From a checkpoint of a small transformer trained on Wikipedia: normalized queries and keys.
Each number is 128 + 24 x the weight over its row's rms, rounded and kept within 0 to 255. Layers, rows and columns count from 0. The size above them is the row's rms in percent of the matrix's.

# layer 9 attention value, 256x128, rms 0.417, rows 252-255, columns 0-127
size [ 95 106  92  92]
[[131 164 139 120 152 151 131 132 125 131 105  90 128 130 106 153  75 121 129 112 159 126  82 172 137 164  92 104  85 171 119 130 102 120 137 142 128 127  90 134  93 111 114  78 114 139 104 135 114 141 114  77 139 127 109 133 104 150 141 161 122  98 157 100 118 155  84 170 159 117 164 145 125 150 128 107 106 112  96 113  98 113 130 155 128  78  98 158 103 128 155 120 135 164 163 102 114  95 134 180 107 153  96 105 146 116 104 103 147 110 158 127 116 104 107 114 144 159 123 132 148 147 130 104 114 107 126  98]
 [134 130 164 125 142 136 126 135 113 122 115 129 209 139 177  93 130 133 109 148 152 153  67 162 112  97 126  79 181 151 141 123 137 157 149 157 128 126 172 121  83 146 126 167 107 147 123 125 107 109 127  91 158 160 135  89 151  88 124 149 162 149 166 110 125 133 139  97 148  95  97 144 115 133 163 142  85  88 143 145 114 141 128 115 112 109 122 125 134 146 117 125  97 157 121 122  95 101 132 135 125 127  96 131 118 130  96  87 121 148 142 151 137 144 124 137 186 103 122 130 126 149 144  89 134 129 147 137]
 [139 139 130  81 164 123 141 179 111 162  78 136 113  97 116  88 136 127  98 105 132 156 123 154 111 153 116  96 125  88 113 149 178 133 126 112 101 155 124  94 152 143 128 111 155 150 155 125  94 133 127 176 152 117 102 165 158 128 138 109  99 172 145  83 151 187 169 132 168 133 136 103 132 136 123 151 119 172 155 130 142 130 135 118 143 146 145 124  92 174 130  99 129 135 120 129 153 108  97 111 122 120 138  96 135 145 125 136 116 153 113 134 142 113 147 159 108 101 140 141 145 164  77 125 174 143 126 131]
 [159 130 121 114 134 141 162 132 117  86 109 119 160 102  90 135 166 107 127 131 121 183 167 155 113  73 123  97 138 100 100  99 115 112 115 129 124  91 140 115  88  95 155 130 120 122 132  93 123 130 127 117 147 127 138 154 118 137 129 162 148 119 149 108 184 125 132 112 127 112 131 103  98 132 130 121 155 110  75 121  85  62 110 149 108 137 145 131  81  86 186 138 118  98 158 140 118 122 104 122 151 116 113 127 156 140 143 151 145 112 135 102 138 104 161 167 158  96 143 119 159 114 143 136 178 133 134 136]]
# layer 9 attention output (transposed), 256x128, rms 0.379, rows 252-255, columns 0-127
size [ 84  97  91  89]
[[106  79 112 113 113 135 112 133 132 103 158 145 120 128 146 114 114 150 130 111  83 117  93 152 145 139 140  98 129  91 141 135 158 139 120  89 124 112 141 138 150 124 161 151 139 129 108 118 155  85 168 120 141 130 148 118 132 141 104  99  83 110 122 156 133 101 139 128  85 127  50 128 141 144 135 134 138 121 163 126 147 150 141 138 151 125 167 117 113 162  93 137 134 133 141 125 117 159 104 130 144 114 184 141 127 161 163 120  84 119 160 119 163 132 174 158  81  77 132 149 126  79 107 150 132 117 153 174]
 [116 141 143 137 143 165  76 155 162 116 136 138 119 112 146 120 120 157 164 126 111 121 112 148 180 156 130 142 110  81 124 143  95  89 140 100 173 103  86 131 115 155 150  91 131 125 160 119 146 144 121 132 109 131 138 133 114 162 154  95 100 126 114 134 157 156 140 148  76 140  94 147 114 133  95 131 141 122 127 108 110 114 131 123 159 129 163 127 128  86 150 159 156 138  98 110 160 146 119 168 134 132 147  98 134 113 145 134 118  86 127 148 217 131 107 109 182 121 140 120 112 102 143 160 125 130  96 137]
 [121 133 115 169  98 103  98 140 135 120 128 155 143 116 115 124 160 171 146 176 163 152 156 138 132 156 136 126 160 182 107 149  92 109 112 102 127 151 109 172 145  96 150  99 175 117 137 125 166  97 115 104 131 158 122  75 108 152 112 156 139 108 127 125 106 117 155 176 126 124 102 102 133  77 158 128 107  85  84 140 106 157 114 131  83  86  98 153 137 119 113 128 112 126 142 123 105 114 171 133 145 127 105 133 124 153 172 129 138 126 151  74 145 138 116 148 158 111 141 126 108 124 138 145 120 104 123 120]
 [118 124 127 142 127 102 132 127 136 165 139  52 116 150 139 105 118 146 125  86 123 140 116 102 142 163 144 165 144 162 150 110 149 121 128  78 138 109  61 173 123 140 112 150 109 142 143 199 101 156 140 123 131  94 108 169 199 147  98 120 106 145 121 117 134 139 161 144 126 101  96 136 120 139 117 110 109 111 151 149 129 169 124 137 128 135 102 143 162 154 149 135 114 144  94  89 130 131 139 144 154  81 173 113  95 136 126 115 109 140 144 133 120 129 121 114 105 163 149 105 115 137 112 139 102 133 150 140]]
# layer 9 MLP gate, 320x128, rms 0.406, rows 0-15, columns 0-127
size [102  99 102 106  88  97  90 101  98 110  99 100  99 109 100 108]
[[138 111 148 115 167  85 123 109 127  90 146  88 119 134 117 142 116 166  97 115 162 135 116 102 140 140 135 103 118 146 128 138 142 210 169 138 179 141 143 159 116 113  77 112 130 199 125 136 136 130 165 120 125 143 146 105 152 118 175 156 171 136 134 143 110 139 129 102 139 137 123 144 129 147 131 113 156 196  97 110 156 116 117 183 121 144 106 131 120 152 134 110 143 157 137 130 130 140 189 115 136 120 127 103 119 100 128 118 149  99 142 139 134 121 157 142  99 105 145 137 105 121 124 117 158 122 147  87]
 [146 144 132 106 144 106 125 143 100 126 100  99  95 176 121 111 135 122 150 138 153 109 124 127 129 152 112 125 100 111 126  99 168 137 138 137  92 160 124 138 139  99 129 113  98 135 139 109  99 139 107 135 121 126 135 138 152 104 152 152 147 140 112 140 125  99 123 106 117 141 122  99 111 120 162 158 115 108 131 205  88 126 147 124 139 106 160 124 104 135 106  85  58 114 128 192 168 116 149  96 106 137  98 118 118 132 124 141 145 111 168  87 118 125 152 110 170 201 113 104 104  92 147 116 163 151 114 138]
 [145  96 123 112 134  88 164 111 145 117 139 114 135 131 114 111 184 134 127 115  92 130 142 141 151 106 159 118 149 131 120 127 125 130  69 123 104 153 140 123 162  62  78 132 130 126 134 126 160 120 150 157 132  91 144 149 107 126 133 130 111 126 103 115 118  66 151 117 127 112 113 160 110  80 150  84  95 149 160 135 184 163 178 127 117 135 117 126 153 111 148 113 113 147 150 144 120 120 108 130 159 145 132 105 161 120 113 109  92 153 112  69 146 122 119 135 102 116 118 137 133 157  77  95 144 136  99 137]
 [120 153 137 157 150 106  82  97 132 126 137  74  92 153 106 123 138 106 145 152 121 134 159 115 124 122 169 106 154 170 126 152 121  90 127 141 112 162 124 115 170 159 108 149 152 150 158 124 120 145 144 166 139 131 121 131  79 124 131 136 158 145 121 166 118 124 135 146 140  95 155 171 120 129 124 150 124 141 117 130 194 133 100 110 138  89 173 130 137 182 134 142 128 120 158 147 121 124 171  97 136 160 123 156 124  90  95 145 103 131 139 140 117 189  64 119 127 147 148 138 111 128 135 131 138 137 160 106]
 [ 91 144 119 121 147 176 132 111 166 104 118 177 113 188 174 147 159  96 120  86  98  92 136 145 118 114 139 165 158  97 100  93 112 151 106 159 123  98 113 159 147 107 110 169  99 125 128 132 113 114 114 174 107  94 177 136 152 124 147 142 126 139 126 112 135 137 154 132 123  91 155  85 103 145 166 110  87 125 119 150 144 178 113 115 130 137 151  97 134 164 122  86 104 116 103  89 148 104 127 126 121 153 136 153 115 112 142 128 139 128 130 134 132 121 137  87 112 130 142 148 113 176 140 140 119 141 126 146]
 [132 112 120 172 128 108 113 113 102 110 130 177 132 134 120 138 118 105 127 138 110 143 132 101 114 102 124 166 122 146  90 131 129 134 137 177 138 181 111 127 165 120 156 121 125 140 106 107 162 124 107  82 116  87 120  98  62  93 133  72 129 123 130 166 116 124 117  65 137 132 171 149  95 173 133 136 116 118 116 123 103 170 152 125 123 129 116 104 127 144 143 110 115 121 146 124 113 161 132  79 123 122 156 143  97 107 128 126 172 159 144 166 160 102 141 144 151 113 111 152 125  83 106 127 135 109 172 118]
 [115 140 154 144 107 165 154 132 163 129 148 116 122 136  83 122 113  98 153 105 110 172 158 122 167 177 151 118 128 139 133 125 152  65 128  95 124  95 118 135 162 102 123 112 130 134  97 137 135  92 128 133 136 110 155 132  97 143 107 164  80  79 130 137  99 136 106 124  93 140 137 144 115 117 136 165 125 128 135 130 132 158 106 156 114 158 161 119 137 109  86 161 160 126 149  97 121 140 148 145 180 179 135  63  92 157 132 143 140  94 102 147 117 112  79 156 145 108 144 143 132 113 129 133 114 123 133 117]
 [116  85 133 125 105 152 137 176  85 104 180 138  97 139  93 173 152 166 136 112 126 170 164  98 129 132 168 148 139 141 129 130 113 124 144 138  89 133 150 160 112 136 111  97 188 103 127 108  91 132 101  98 148 115 144 135 105 115 117 123 147 128 117 116  95 158 160 157 187 123 136 136 108 181 149  92 130 141 120 156 139 123 153 111 139 163 151 107 156 116 114 106 137 130 123  84 115 115 127 142 124 153 151 118 130 111 139 146 124 144  92 127 143  71 112 139 132 177 108 107  85 147 133 104 134 115 139 125]
 [123 114 138 122 124 160 176 144 154 109 136 128 183 148 117 127 144  90 154 146 119 181 141 102  87 128 129 102 139 116 105 150 111 144 167 143 157 128 170 127 124 123 108 149 111  98 140 128 158 138 138 142 104 133  82 146  98 111 139  91 133 138 122 158 134 161  95 100 151 117 170 113 134  99 154 131 123 145 147  85 130  89 136 181 126  90 164 119 106 119 134 115 153 127 145  79 165 117 110 145 104 157 154 112 141 115 145 138 111  93  64 153 157 128 118 146 157 116 137 125 127 116 138  92 157  94 129  92]
 [ 96 109 106  91 125 133 109 159 141 119 135 137 120 116 151 123  81 149 133 124 166  94 103 147 150 167 111 126  86 188 162 110 157 103 150 151 133 104 126 132 153 147 151 141 135 114 191 170 126 183  94 116 117  96 127 138 138 115 173 140 144 125  76 109 144 119 108 134 136 159 146  96  79  91 108 141 101 141 116 120 138 129 126 162 120 143 134  92  89 123 119 131 144 156 150 149 137 119 148 145 131  95 139 113 107 127 165 169 148 144 152 131 155  94 144 104 162 155 105  93 112 151 142 141 111 153 132 130]
 [108 112 121 109 167 148  81 151 100  93 128 128 135 136 120 103 132  80 159 133 145 155 103  94 128 127 115 129 123 147  84  87 141 104 123 155 146 126 116 117 100 131 139 123 112 126 152 162 145 149 125 120  94 142  93 131  83 146 178 134 144 131 108  97 161  90 139 125 137 129 130 132 166 141 128 184 158 132 156 109 108 176 129 157  96  60 119 159 130 116  96  97  84  90 134 137 143 102 145 146 164 154 116 144 159 128 155 112 114 130 170  74 136 133 131 131 130 129 147 139 107 112 120 166 136 133 159 130]
 [111 164 132 100 152  83 169 111 113 113 123 143 106 121 120 110  93 143  89 127 131 129 154 116 149 169 117 134 135 123  97 152 167 117 129 157 144 146 107 122 132 135 109 100 117 140 115 126 122 113 113 161 165 111 111 125 155  98 100 121 105 161 121 108  90 121 107 139 140 123  93 145 121  95 140 141  96 104 109 144 140 152 128 136  97 114 133 107 125 119  97 142  82 157 162 150 150  81  89 157 148 163 145 129 118 157 186  67 113 149 143  96 140  99 129 157  99 137 153 129 107 178 118 188 124 155 102 138]
 [129 171 121 110 163  88  79  73 122 122  87 111 153 169 132 157 117 132 140 110 147 149 107 127 113 122 159 122 149 130 146 185 118 151  86 191 115 123 155 134 158 118 142 143 131  92 166 135 123 123  93 112 100 120 132 111 109 129 100 160 122 146 208 163 162 133 121 148 156 116 122  79 107 103 114 112 102 132 104 123 115 139 135 129 116 117 140 131 146 150 120  97 135 155 120 121 115 103 108 130 116 130  94 101 148 138 143 134 104 132 139 132 113 134 137 127 108 140 163 140 129 134 186 142 140 138 109  66]
 [133 141 134 117 110 137 150 126 150 147 132 100 164 130 112 108  91 127 136 160 155 133  99 102 152 137 159 139  94 131 125 114 128  93  76 111 130 146 106 100 133 130 125 152 127 110 149 100 111 118 138 148 147 124 133 169 157 154 149 126 143 115 136 119  91 136 159 137 125 121 122 101 118  89 175 207 107  89 180 126  95 181 133 149 150 149 139 104 109 152 137 127 133  96 122 150 159 107 145 131 125 129 128 113 103 145 146  95  92 138 128  96 117  72 116 161 157 174 102 114 160 120 152 176 111  89 136 134]
 [195 133 177 128 124 112 138 128 164 124 106 121 130 132  88 135 130  82 152  94 151 113 172  89 156 116 115 132 157 143 119 118 151 142 142 137 169  87 150 151 118  93 123 166 104 142  48 122 128 105 105 118 140 122 128 129 107 119 113 134 116 149 128 107 108 159 159 120 116 116 150 127 125 116  90  87 215 112 114 153  96 106 131 119  92 134 120 151 124 136 111 120 128 155  90 122 140 170 108 127 128 129 116 117 128 124 118 115 119 137 138 138 130 127 141  91 101 129 105 106 153 108 122 117 125 184 139  88]
 [ 84 145 142  85 165 130 143 122 139  93 126 147 124 101 182 116 167 167 115 128 148 132 107 127 123 134  96 139 152 131 165 166 105 146 125 109 158 124 146 128 123 143 157 164 128 114 139 171  94 128 155 147  81 103 129 103 143 125 145 141  99 130 126 131 133 100 130 126 138  93 151 102 149 112  93  60 120 169 124 141 101 138 145 117 167 135 140 100 123 119 141 137 115 153 169 112 109 114 127 116 139 176 131 131 126 149 153 167 137 127 188 172 130 175 148 168 126 138 123 112 112  95  97 144 153 137 144  97]]
# layer 9 MLP up, 320x128, rms 0.395, rows 0-14, columns 0-127
size [ 94  98 103 102  86  93  90 109  98 113 100 107 107 103 104]
[[125 131 136 145  88 151 146  91 163 104 134 123 138 117 144 140 144  72 112 157 137  96 141 175 119  88 134 116 144 140 140 108 139  80 160 136 109 121 101 113 117  83  93  96  96 118 115  90 145 153 136 139 113 134  77 100 107 144 171 141 130  91 134 160 125 132  79 123 114 132 116 115 142  97 103 136  96 134 129 112 124 139 125 141 165  99 153 126 129 167 131 155 104 169 172 152 134 152 119 137 149 147 103 142  62 103 117 150 100 139 135 114 165 148  92  87 120 141 145 117 148 119 163 143 132 163 146 133]
 [157 182  88 158 141 108 123 123 130 123 114 106 133 109 126 125 106 105 106 158 176 121 119 126 102 153 152 119 118 104 112 155 124 103 162  99 135 138 127 119  98 130 133  91 160 106 153 110 142 128 114 103 129 131 120 116 111 157 125 149 116 129 143  88 128 188 126 149 101 103 138  76 101 135 124 133 115 131  89 132 126 170 107 150  69 165 133 153 160 166 115  86 119 134 120 145 154 122 102 119 197 142  85 132  99 127 158 119 137 122 106 118  80 119 153 129 128 127 156 113  90  86 147 143 172 146 135 110]
 [101 148 129  99 133 127 125 142 136 129 116 163 106 140 159  97 133 153 127 123 124 124 136 110 132 142 195 167 110 146 150 143 115 107 107  91 127 153  97 149 135  87 105 142 116 148 125  88 115 135  81 152 138 108 138 124 122 126 149 159 127 125 119 139 106 153 156 162 119 116  91  80 134 139 100 142 137 148  80 100 169 119 105 139 146 126 156 161 103 147 121 125 108 150  55 124 160 152 158 119 138 136 138 120 123 104 150 167 144 186  67 167 135 122 157 123 158 118 162 162 123 130 118 137 102 162 151 113]
 [ 98 122 120 128 158 106 107  97 117 109 145 128 129  84 157 139 118 145 127  97  93 137 162 105 142 138 174  99 132 122 115 156 143 128 118 167 106 151 164 125 118 159 122 120 153 122 110 104 147 149 122 131 120 128 114 162 146 127 156 134 133 113 137 133 117 179 131  97  73 127 122 114 173 180  85 113  96 115  96 134 155 143 121  63 143 100 127  91 120 138 126 126 154 143  71 116 127 121  86 155 162  98 110 181 110  97 111  98 168 119 145 124 147 140 137 132 140 157 100 112 103 130 147 103 143 169 122 110]
 [126 139 117 160  95 117 127 105 129 114 113 170 142 130 136 141 121 154 174  90 121 153  80 122 119 151 205 137 153 138 148 114 124 113 155 154 133 110 114 122 141 101 132  96 124 128 112 132 149 149 129 128 127 143 127  69 138 130 141 134 112 177 146  95 151 143 121 139 147 176 135  99 163 125  93 155 138 151 129 111 156 184 122 161 169 113 153 133 121 130 111  75 105 136  70 147 170 109 146 120 144 130 111 112 100 102 116 113 107 118 143 147 145 100  98  79 145 138 146 144 123 135 183 132 138 149 143 134]
 [147 163 137 100 137 135 150 115 131 132 171 152 118 120 142 172 133 124 125 167  81 153 113 178 126 183  73  91  92 130 104 133 118 122 134 133 131 153 127 121 167 143 142 131 171 160 100 124 108 183  95  51 128 126 162 153  92 128 123 133  90  79  85  93 157 137 136 167 137 121 158 116 142 170 135 106 156 130 120 128 156 140 114 130 107 118 130 129 125 106 131 129 135 129 135 107 145  92 133 153 115 120 109 153 128 112 104 138 175 102 148 135 105 126 128 145 121 118 145 153 101 131  95 118 111 104 130 139]
 [ 81 143 162 112 133 160 150 173 131 129 127 137  92  82  94 133 138 156 102 156 112 115 126 142 141 112 138 118 183 154  98 140  93 120  91 106 117 126 136 148 137 133 111 146 102 125 139 132  95 128 115  93 116 105  60  98 135 132 151 117 116  76 137 146 156 142 142 121  96 155 177 181 176 153  86 108 169 131 121 110 102 132 125  91 145 123 116  79 143 113 149 121 113 148 101  80 107 106 120 154 100 126 146 160 133 102 140 138 124 161 129 126 111 127  91 118 133 127 138 143 136 142 109 115 122 164 113 139]
 [137 132 120 163 123 172 193 111 130 113 129 147 155 160 154 144 146 143 133 127 105 108 117 158  73 112 144 111 126 127 148 112 109 135 110 128  81 165 159 133 121 123 171 153 164 157 121  94 112  97  86 111 111 169 161 142 102 110 130 132 127 152 135 156 139  64  96 145 140 126 126 162 126 113 119 139 114 120 150 105  94 131 146 128 103 138 149 160  94 125 121 140 124 144 116  90  93 148 127 100 170 152 132 131 111 154 169  92 100 165 115 115 128 138 106 164 122 144 132 120 144  74 126 176 156 109 136 124]
 [124 115 139 166 151 155  81 103 115 131 158 146 175 140 140 127 163 119 111 120 148 100 155 146 125 110 115 146 122 147 121 149 136 148 169  95 112  97 133 140 128 116 150  91  81 124 170 147 153 137 143 156 127 132 138 114 116  94 133  65 108 138  98 113  72 175 140 136 115 146 154 171 123 134 126 113 149 108 153 125 100 113 101 181 162 101 136 137  85 133 147 128 141 173 100 110  94 120 119 127 112 131 113  91  84 128 150 139 150 152  98 126  98 109 113 110 109 143 118 117  92  88 130 116 111  95  93 114]
 [135 135 106 181 101 107 158 124 144 109  95 128 129 119 115 124 124  64 151 151 100 119  87 148 154 157 134 102  92 149 131 127 122 123 100 164 166 165 133  93  99 153 137 166 179 142 101  86 128 104 130 134 109 128 133 143  95 131  96 128 135 150 162 119 131  77 161 106 122 104 116 157 150 140 143 105 135 136 110 144 119 151 131 131 167 138 111 118 109  99  98  96 125 161 124 183 125 122 174 107 127 142 117 123  91 140 110  93 133 109 141 149 114  91 167 150 117 155 164 160 139 141 137 138 119 112 128 173]
 [125 121  82 128  96 104 107  78 118 118 125 142 140 137 131 127 149 105 170 104 136 116 123 115 201 133 140 139  91 158 128 127 101 109 150 101 120 127 121 134 107 107 115 148  91 139 113 122  79  93 145 166 109 150 125 157 124 100 120 109 109 166 149 137 107 115 115 107 124 116 126 145 122 145 152 151 107 100 154 130  79 132 125 145 130 116 159 117 105 104  70 108 124  88 151 123 107 112 102 141 124 138 100 106  83 108 121 103 110 139 181 142 153 117 118  83 181 123 161 103 143 131 131 179 135 121 137 178]
 [161 131  85 132 118 127 117 174 124 106  98 130 144 110  87 111 153 120 130 133 126 153 146 131  92 138 140 137 150 164 126 126 118 105  96 152 124 117 113 170 145 124 112 114 132 124 160 155 122 173 168 103 117 103 119 127 129 155 112 118 131 146 137 178 157 106 150 168 163 114 116  94 140 178 161 131 115 150 135  96 128 135 125 131 143  67 114 162 129 149 125  82 141 140 153 123  96 139 143 134 121 150 128 126 116 133  62 141 151 147 165 156 139 102 121 127 123 154 102 136 125 156 152 140  98  50 176 134]
 [128  79 154 169 168 104 150 101 124 149  99 131 114 141 147 131 117 130 100 143 195 106 120 104 133 102 119 143 129 135 121  98 103 133 109 130 128 165 145 136 122 145 126 132  97  93 131 168 126 164 130  96 126 114 179 139 116 154 128 150 130  88 106 113 142 148 105 154 182 133  98  96 118 144 107 140 104 142 130 156 118 161 113 128 118 120 156 176 163 101  77 157 118 130 112 106  78  82 126 109 126 104 124 137 179 155 106 147 124 129 151 153 160 102 159 150  90 121 121 119 132 131 101 100 141  94 146 133]
 [171 102 137 124 121 138 132 115 149 176 136 162 101 122 117 131 121 132 141 153  96 144 135 159 119 116 121  99  95 138 124  88  76  83 110 116 124 126 150  84 160 129  88  82 159  99 147 100  72 148 126 154 147  92 131 148 162 121 112 130 134 117 127 101 119 126 101 153 125 151 103 118 124 137 140 150  78 113 137 120 173 141 119 154 146 140 146 160  92 124 147 126 160 126  88 127 101 143 165 151 114  90 118 139 115 160 104 118 146 152  98  91 152  92 106 135 137 118  96 124 168 138 146 152  75 117 114 108]
 [150 102 127 126 108 188 104 153 139 128 127 121 154  81 111 165 163 122 129 121 112 100 157 130 133 103 108 129 119  96 136 127 135 131 169 104 152 160 149 113 108 155  62 107  82 132 143 150 145 135 161 112 128 126 178 117  86 133 133 136 184 148 101 128 117 137 144 110  98 130  95 152  99 129 154 129 178 160 123 141 119  93 136 126 112 143 144 162 173 154 163 152 133 128  99 119 151 128  96 143 107 150 124 151 134 155 115 106 143  72 130 122 121 105 128  99 139  91 113 123 126 135 104  98  84 155 135 156]]
# layer 9 MLP down (transposed), 320x128, rms 0.388, rows 0-14, columns 0-127
size [ 96  98 104 108  94  96  93 105  97 110 101 112 103 113 104]
[[104 125 141  76 116 152 105 127 163  76 136 141 151 110 148 143 150 127 126 142 111 128 135 115 119 121 106 128  88 147 131 145 126 164 147 131 146 139 180 170  99  98 116 131 130 131 136 120 146 176 171 130  99 147 185 151 118 158 134 147 135 150 124 145 179 130 163 141 119 137  99  76 114 131 104 176 102 138 131 121 130 160 109 166 117 141  96  90 145 126 115 102 168 125 111 139 127 165 134 136 144 144 145 118 146 166 184 104 105 105  97 136 117 110 142 163 119  94 171  99 124 148  93 127 136  97 139 144]
 [137 145 152 122 128 130 172 116 133  75 114 106 156 152 121 138 160 157 126 143 147 121 107 136 126 111 110  96  93  89  95 100 120 160 181 105  57 154 117 161 141 105 108 121 111 149 118 101  58 108 158 123 146 129 110 144 131 176 131 135 146 142 138 153  79 118 136 127  97 126  92 136 142 162 139 146 132 128 119 121  94 122 123 133 138 132 151 143 142  78 145  99 156 136  90 166 125 120 157  91  97 102 150 144 147 152 135 164 131  91 145 138 119 138 158 145 152  91 132 114 116 101  90 113 147 129 126 129]
 [112 117 166 120 157 154 136 141 149 144 173 131 133 125 152 127 123 132 162 115 111 128 160 103 128 107  90 142  84 143 137 132  92 121 107 131 154 157 142 117 147 129 140 103  73 130 103 144 113 150 117 176  83 116 172 132  96 111 112 125  70 135 137  96 189 130 147 108 138 130 136  95 181 137 116 182 124 156 104 117 119 144 144 130 136  98 127 109 113 127 135 163 148 158  95 104 184 130 151 174 120 126 141 152 147 114 137 156 171 112 136 132 136 146 108 112  91  86 130 165 137 124 114 135 127 134 130 164]
 [116 134 127 157 134 102 173 120 103 148 110 105 162 108 150 126 132 152 109 133 103 105 126 104 150 116 187 134 118 143 126 107 133  98 151 176 147 155 126 124 127 137 136  89 146 151 145 101 117 126  64 144 133  71 136 148 193 115 150 130 122 136 106 139 146 152 208 148 104 145 105 117 158 169 118 144 127 155 120  89 178 107 154 132  86 145 156 131 144 108  95 133 106 128 102 118 121 134 169  99 137 152 160 167 115 131 137 102 139 104 129 133 158 141 140 120 136 141 148 141 153 132 139 113 104 150 138 145]
 [132 150 134 156  95 162 125 110  84 141 108 147 170 130 118  94 123 108  77 136 115 128 164 147 135 133 118 134 176 140 131 113  94 133 136  83 106 130 122 162  97 125  94 151  93 118 122 137 162  92 147 159 181 123 119 129  98  96 155 126 120 100 103 112 149 118 112 106 166  96 132 138 149 124 180 159  93 103 110 130 171 162 117 103  92 176 105 147 137 113 160 104 149 118 126 130 134  67 112 114 114 133 149 139 114 139 142 178 133 166 123 118 109  84 145 144 125 120 125 127 105 124 127 132 128 163 155 113]
 [113 157 110 121 146 121 105 125 158 128 143 164 139 152 139 136 137 103 137 149  91 121  97 141 110 112 122 100 165 113 124 130 136 176 100 129 130 125  87 144  98 144 122 123  61 176 159 137 137 166 147 152 139 136 130 153 117 126 136 133 157 144  65 153 133 136 133  85 141 121 145 124 150 126 130 136 119  90 128 147 186  90 153 124 161 184 132 142  99  94 195 138 164 117 113 112 125 138 136 124 144 141 159 136 110 187 128 120  98  94 137 100 127 115 160 126 170 112 148 114 113 150 131 126 100 114 146 149]
 [115 148 112 143 131 168 125 123 104 103 112 180 103  84 122 118  99  90 177 119 124 135 121 119 109 151 137 137 155 166 132 134 134 132 117 124 120 103 105  92 141 107 131 159  61 123  95 113 139  93 140 105 170 139  87 127 111  95 168 122  96 143 103 138 135 122 115 142 154 132 159 172 132 145 120 103 139 104 113  95 155 143 164 122 156 102  71 151 140 101 121 107 137 114 115 120  84 109 115 126 122 153 139 106 104 114 110 144 120 117 141 117 127  87 145 168 151 105  96 155 107  99 120  87 140 179 137  94]
 [105 156 111 125 152 150 143 129 160 163 115 127 116 103 126 138 148 126 116 129 111 199  99 155 175  85  75 140 155 147 118 129 129 112 119 107 152 129  78 113 159 134 140 144 134 128 105 136 131 142 122 145 138 115 139 143 206 107 113  79 137  80 150 129 124 150 110 126 157 128 130 103 160 169 142 133 102 119 117 141 115 107 193 116 152 126  90 121 153 104 120 118  95 143 120 126 109 102 105 101 113 151 150 110  91 129 117 170 128  71 127 125 113 119 122  99 128 120 165  96  96 126 110 100 124 138 132 119]
 [101 130 109 135 167 146 157 142 119 131 141 108 149 126  96 105 137 109 149  88 137 157 122 112 126 112 121 151 112 109 118 158  81  96 137 119 122 140 125 115 116 109 145  70 136 120 129 126 182 122 106 155 118 131 124 159  95  83 169  96 255 127 165  94 139 162 140 134 146 158 158 107 139  95  92 125 134 107 132 115 153 107 126 124 110 118 135 126 111 119 133 103 105 115 152 109 133 169 139 110 118 148 134 100 122 146 118 120 137 151 117 150 120 131  99 130 126 163 133 116  96 132 125 128 120 143 149 101]
 [115 143  83 130 153 108  94 116 153 135 155 104 103 119 168 143 106 108 154 139 112 150 120 111 134  77 105 105 150 127 124 119  83  97 143 123 122 153 132 168 129 116 136  68 123 129 105 138  88 109 113 193 128 131 120 130 132 155 118 161  96 117 132 154  98 203 130 111 146  95 145  95 172 140 144 132 135 149 118 155 127 124 131 173 140 153 161 166 156 130 136 122 133 108 108 114  97 133 137  70 142 136 149 137 169 123 144 146 104 141 113 118 116 136 137 117 129 127 186 116 168 116 124 147 113 167 132 150]
 [151 153 119 133 149 147 131  87 131 115 100 121 107 115 188 136 158 105 136  91 156  94  70 138 146 157 107 139 123 125 155 110 135 162 109  99 119 124 108 135  73 170 141 121 116 117 165 138 165 140 152 153 116 122 115 148  87 111 169 109 144 117 126 136 154 142 121 148 129 158 153 141 140 135 133 150 170 130 121 146 122 151 133 111  91 139 118  82 128 160 138 123 154 137 125 142 126 158 167 104  99 145 161 101 104 124 164 142 184 123 119 105 126 169 162 173 152 109 125 145 136  98 172 110 153 158 156 138]
 [140  98 135 124 124 130 103 134 112 125 115 138  76 154 141 138 130 112 120 115 106  90  88 106 115 135 112 118 133  98 124 152 140 113 150  90 118 134 141 127 175 120 114 141 123 145 131 163 112  94 134 144 147 124 126 130 190 143  97 160 117  99 131 133 106 152 155 143 133 128 155 169 146 131  91 115 149 134 124  86 195 100 130 135 117 141 137 150 104 149 124 151  86 152 106 138 117 118 112 165  98 159 158 172 169 127 112  96 127 140 166 152  97  76 101  87 158 141  88 120 150 109 120 135 158 109 177  99]
 [137 127 137 121 121 113 128 126  83 128  64 124 121  70 120 129 127 114 139 112 119 118 136 135 133 131 127 107 164 119 133 116 130 144 120 116 118 131 153  97 128 167 152 159 144 137 100 132 144 135 112  74 137 154 152 188 154 103 140 110 122 141 131 139 144  48 111 109 127 133  82 133 119  99 103 114  99 122 148 102 147 168 118 128  91  90 119 137 137 117  98  83 153 143 159 117 127 138 154 143 115 147  86 141 121 163 146 108 113 115 119 132 136 137 108 153 116  83 120 162 106  80 171  62 157 126 142 109]
 [ 68 122 119 147 145 105 139 105 100 139 151 129 149 138 111 139 142  80 123 134 136 176 123 114  89  89 173 137  88 142  96 143 157 135 133 134 151 102 101  94 149 156 107 121 128 154 105 102  96 158 141 124 142 113  93 115 180 107 143 149 174 104 143 161 116 131 124 109 130 148 142 122 132 110  98 164 109 118 150  95 149 127 134 103 145 131 118 113 131 171 179 113  98  89 108 146 117 120 150  89 106 124 145 134  84 122 107  87 107 103 107 136 111  85 156 164 123 169 119 118 145 157 126 121 103 130 141 154]
 [116 144 144 142 120  88  93 151 134 139 119 126 161 151 118 134 156 117 143 126 131 133 111 121 143 146  89 112 113 141 146 119 131 120 124 152  94 137 101 144 111 102 125 168 127 152 157 165 111 119 112 127 151  91 183 118  70 170 145 129 184 122 163 122 138 130 179 117 126 102 144 105 130 163 128 152  93 114 127  81 110 133 119 147 118 204 108 107 127 112  94 130 136 124 164 151 143 167 165 154  92 145 116 142 119 140 169 126  74 130 107 141 124 127 141  95 137 147 144 155 108  84 148 100 125 108 151 140]]